python train.py --num_hidden_layers=9 --hidden_size=256 --num_attention_heads=2 --num_key_value_heads=2 --head_dim=128 --intermediate_size=1024 --vocab_size=512 --hidden_act="squared_relu" --norm="layernorm" --norm_place="pre" --norm_eps=1e-05 --positions="rope" --rope_theta=11700.0 --rope_fraction=0.25 --qk_norm=false --attn_scale=0.0884 --bias="all" --tie_word_embeddings=true --parallel_block=true --init="normal" --init_std_qkv=0.0531 --init_std_o=0.0 --init_std_up=0.0531 --init_std_down=0.0 --init_mimetic=0.5 --optimizer="soap_variant" --learning_rate=0.00593 --lr_mult_o=1.56 --beta1=0.95 --beta2=0.95 --lr_head=0.00624 --max_grad_norm=0.5 --warmup_steps=200 --schedule="wsd" --decay_fraction=1.0 --decay_shape="linear" --final_lr_fraction=0.0 --batch_tokens=32768 --max_seq_len=512 --doc_mask=false --train_tokens=136900000 --max_steps=4178 --dataset="wikipedia_en"
Each number is 128 + 24 x the weight over the matrix's rms, rounded and kept within 0 to 255. Layers, rows and columns count from 0. Numbers have three digits each.

# down: layer 3 MLP down (transposed), 1024x256, rms 0.147, rows 78-83, columns 0-255
# up: layer 3 MLP up, 1024x256, rms 0.148, rows 79-83, columns 0-255
down78:120133119119143152109116088122088134149150125144139120119068148112179148157129106146133188118128160105133113099134099126133122100161141146123078097118145132102138136112136089124164158135102100145107120082118117101141082182090138137115110156136152093151126111128140112156131137137137139140165146087135185117115127165142110112108151103151149187108113124123148118129147137150141134134155101104108139140117156139129145126104091151119102116095107116120095139123111112134182184171121137122135122143132137103121146130150098128092133115110167131169132118113137090133131155175110146122135144121138155109109123128116096072111141159106087131159112132120110122129115118119134153136109115133141114135122087099133114121184128142113094187092137124142122165159095120112121113149077157
up79:156143132127114115138164097110050079109115142117117121087161126059107102142113122163098110134148122166140138131138114152126193124104126128089172147117133149171121137143166098137138154141126111172099154090110149099130144085101151133110137148082140169169150132102122081154139146161115101146156129135157164156100133136132149159157172159133156123105154131138113114108147161152104137142110072124104153094077093090132092092147101143119161163098108127110107140181097119147133168159110094108109151158126128185082108162126104103094101160120165094117085114186145139144150154079083144126149098094075193142171098106127109120108191151112134125148133085102149112125126094100163130147100114127154177111123129127119153110094109048115134139106140107127178116137133139151116113109161149
down79:177138138152100150140128137139106097123163113141111138139132115102123151145196134125068127106115180116135108158144095105120161152122093114099122142120141160112148148152119144115105114110113123133145103187082099120119093123128136133105093148129071097133164138129101141131164122112103109126091104123126134088159100146125114105135158116072087147157143149138076130131132137126111142103131093090100147115141154108170155128101150130165135127131136096149130084113136188119114159094156162137141091149149080118163174090095115118149165101103079149133149108111092117137111154153118126119100140162156114104127099112143110118121076108164148102089141104115132104083129124136131103090116102121173130171147118111147110130129150137122158122094137144121140165133120164089134151137135115
up80:160143120142140142095109100115148131140151072139136147083141146164121132139110146148162159135114137078111131139124101108079091116162148169146170103144138115114107116153143132091149117190148160110162172111145182103121115134123115158147140140125154120174131145145110163134118120163065134109133142174140180123120145168135129156120107156106096136139123171132118132151144126105102140107114148122099085123070107131124132159081101119122162141153137113152107136115154105141104129132109132103135138163144127104127122158148135114132150128133117197148124119127117143138170096082108127131145088112102096108118152177153140136105155104128104072142119123096112156142093110097150136113092149131095110143155116123117122120090122133129142117135145108142104121158133121095138173153113167
down80:146150159146123118157118159084157133106116112140138107095107176123100140121116118174153158122120148079121177138143119131109158089118151124118119113129125108118084152103129140113125144119128131086154141161178111131148143118148140154145135127152081137089152126125116141146177155107104101158132141119092121123129113102144116130102138140178137131105131128149170124170111143163101107089112110131131148158134132110147138144165135160166143146104104131104154123158074125116130139130153133173141141102164103140093100127127142124159109131117078126122125157102146082153155152114134101119165129129153141130158145166156103144154155160159141127114148109069159120134087097124153054110112115115117128101114112141146100101151171140108177102106171108145116143146068184115157107094134092
up81:184171113184101157086103140106166121183095133147125164134133131132141134121102128118143143116143107102096133130130110147177166124155137172079202082106087049105135148126108111162114094140160092167114092148140162151178086108129124118177134131122108085154138088123099153110115131176117136139120112125163143105168130103060086183094133161167114159077132164128137085132109175104120147159093171102127091150136100176166087115113163122116128091102117093190163128142151128099142106182139141153130134072125130122155119091094097162123148112101138095106142104174156086112139120115153120132132145124125116124092135132127154140155117114132082155144144131122154109128148114107124135123108178133099140102105119124111194153084144183088148158171115141103138138143180162168154155121115099
down81:135087109120136166095162133135116146152108094129106145137152153179125144185154142075172120151130088132159149131138163078154109136141153166147146102154139127170136122108154182119098116133123130162139136133148138132113124108107107106158149161149101141133170111113153135158181129186126166150146095117120106131138158116180164184147102105173148110093112124107131108117112095143110131110177107134100138118125117102129162185134143149136128152135087125088117121134136097114153121133139109109121129112129124107130165139101167174179161114145162173081092129066120112086110135140110173107143160132086130151126114157121137154098164138127141111117119139118137172116150122094096122173178114123082166138151159090139056088097145131082146156176134132175167097147085156122155112137108102
up82:085134117105142104102124086108135098078126129117124090154157147142139143105123142128167136136129109087118131117086108133148132156122159103142151146122111147165105130113142118099151118133146104104161088146168128103139135143126156122129154092138134087096162134120101130163126096155094104134096153138108207143112111120123187124108162158113151145119141132132114174083133080109085128134092134093149131147101159156139129147130142138130099141122091112126144107130158135105111131140104132128135112118106154087097130139139134146109119125111101153156140103102131120117153128129126126118124122146139116125144129123169185109115142133123129130139106151130132103157094119143146136154137109126100134143124080154149161094099121158112151120142129135138144113123137128117116208109175115
down82:151128150135145139126150136139131121133112130115115154093118124148093141139130132156131129096144087149126128117145155114134105119155119140154108141088116092104119119111156107123118135115137152131147121128106127119160114156149111146166118158081146139116152100112107141126092163094128102150154096106146135144054096120132110113148136113161126157124145167130129098126160103129123112169117108117112106123139113130162131113149096164157109134129176141152124137183111092145089131133125110133125165103119121089167131146089137124128122109103118130149120101154139135087103136115107135125127117110101181088140161169129107090138113150118080122126093109160137125113125095138080100131153130128132132117091137146152109140175165095132109136111146094115115113115124158152188114112113129
up83:145140104131099105111140132131147131116103127102128163205110096128136133148133122120147141099124111110149104111129131085135129130125134122158149138101119145120118116154127146107121168165120146149093124149116141139127153107109149178117152121171123127119149124094129162101132147096141103114144133140118124144101111128094139106177099118108121139162089139110164106132142143080127122140118104142132171135108138153095166169144131113144146106106156098144138094128139121129116160125161135180117134083122108161140174150204141160166129105121132119126120139175118122163138092155116111102141138170128154110144138127106173132149111089139114108093107132155129141143151131105133109101087113117151133112152120132121128117160138160119175122138167143112076131095117111112133121132114117
down83:091127148125098103137144148140122158110121138150176150173122128123137138126144103167136138106119154128106162126107113171111112121095124176143094171099128069105122119058108155142109100149155131118098144189144155128153103133120156132135120104134136123103122173097160122166138111155167137111141133122168137138167127146115148153135115127158098146138086076110127155103157076132100129121151114064151115113140119123099101102110118128132179124134168139107130104151143094169133090133116126118157125127124153141119106138088145112114110118162139101142116120132138173113157118094083106133130106131112100139132123151163144128100104081133083121136149139107146156112093145135084098125113119142139126138154130120152128151126132138073145136149107113149146129134141140137131152153109104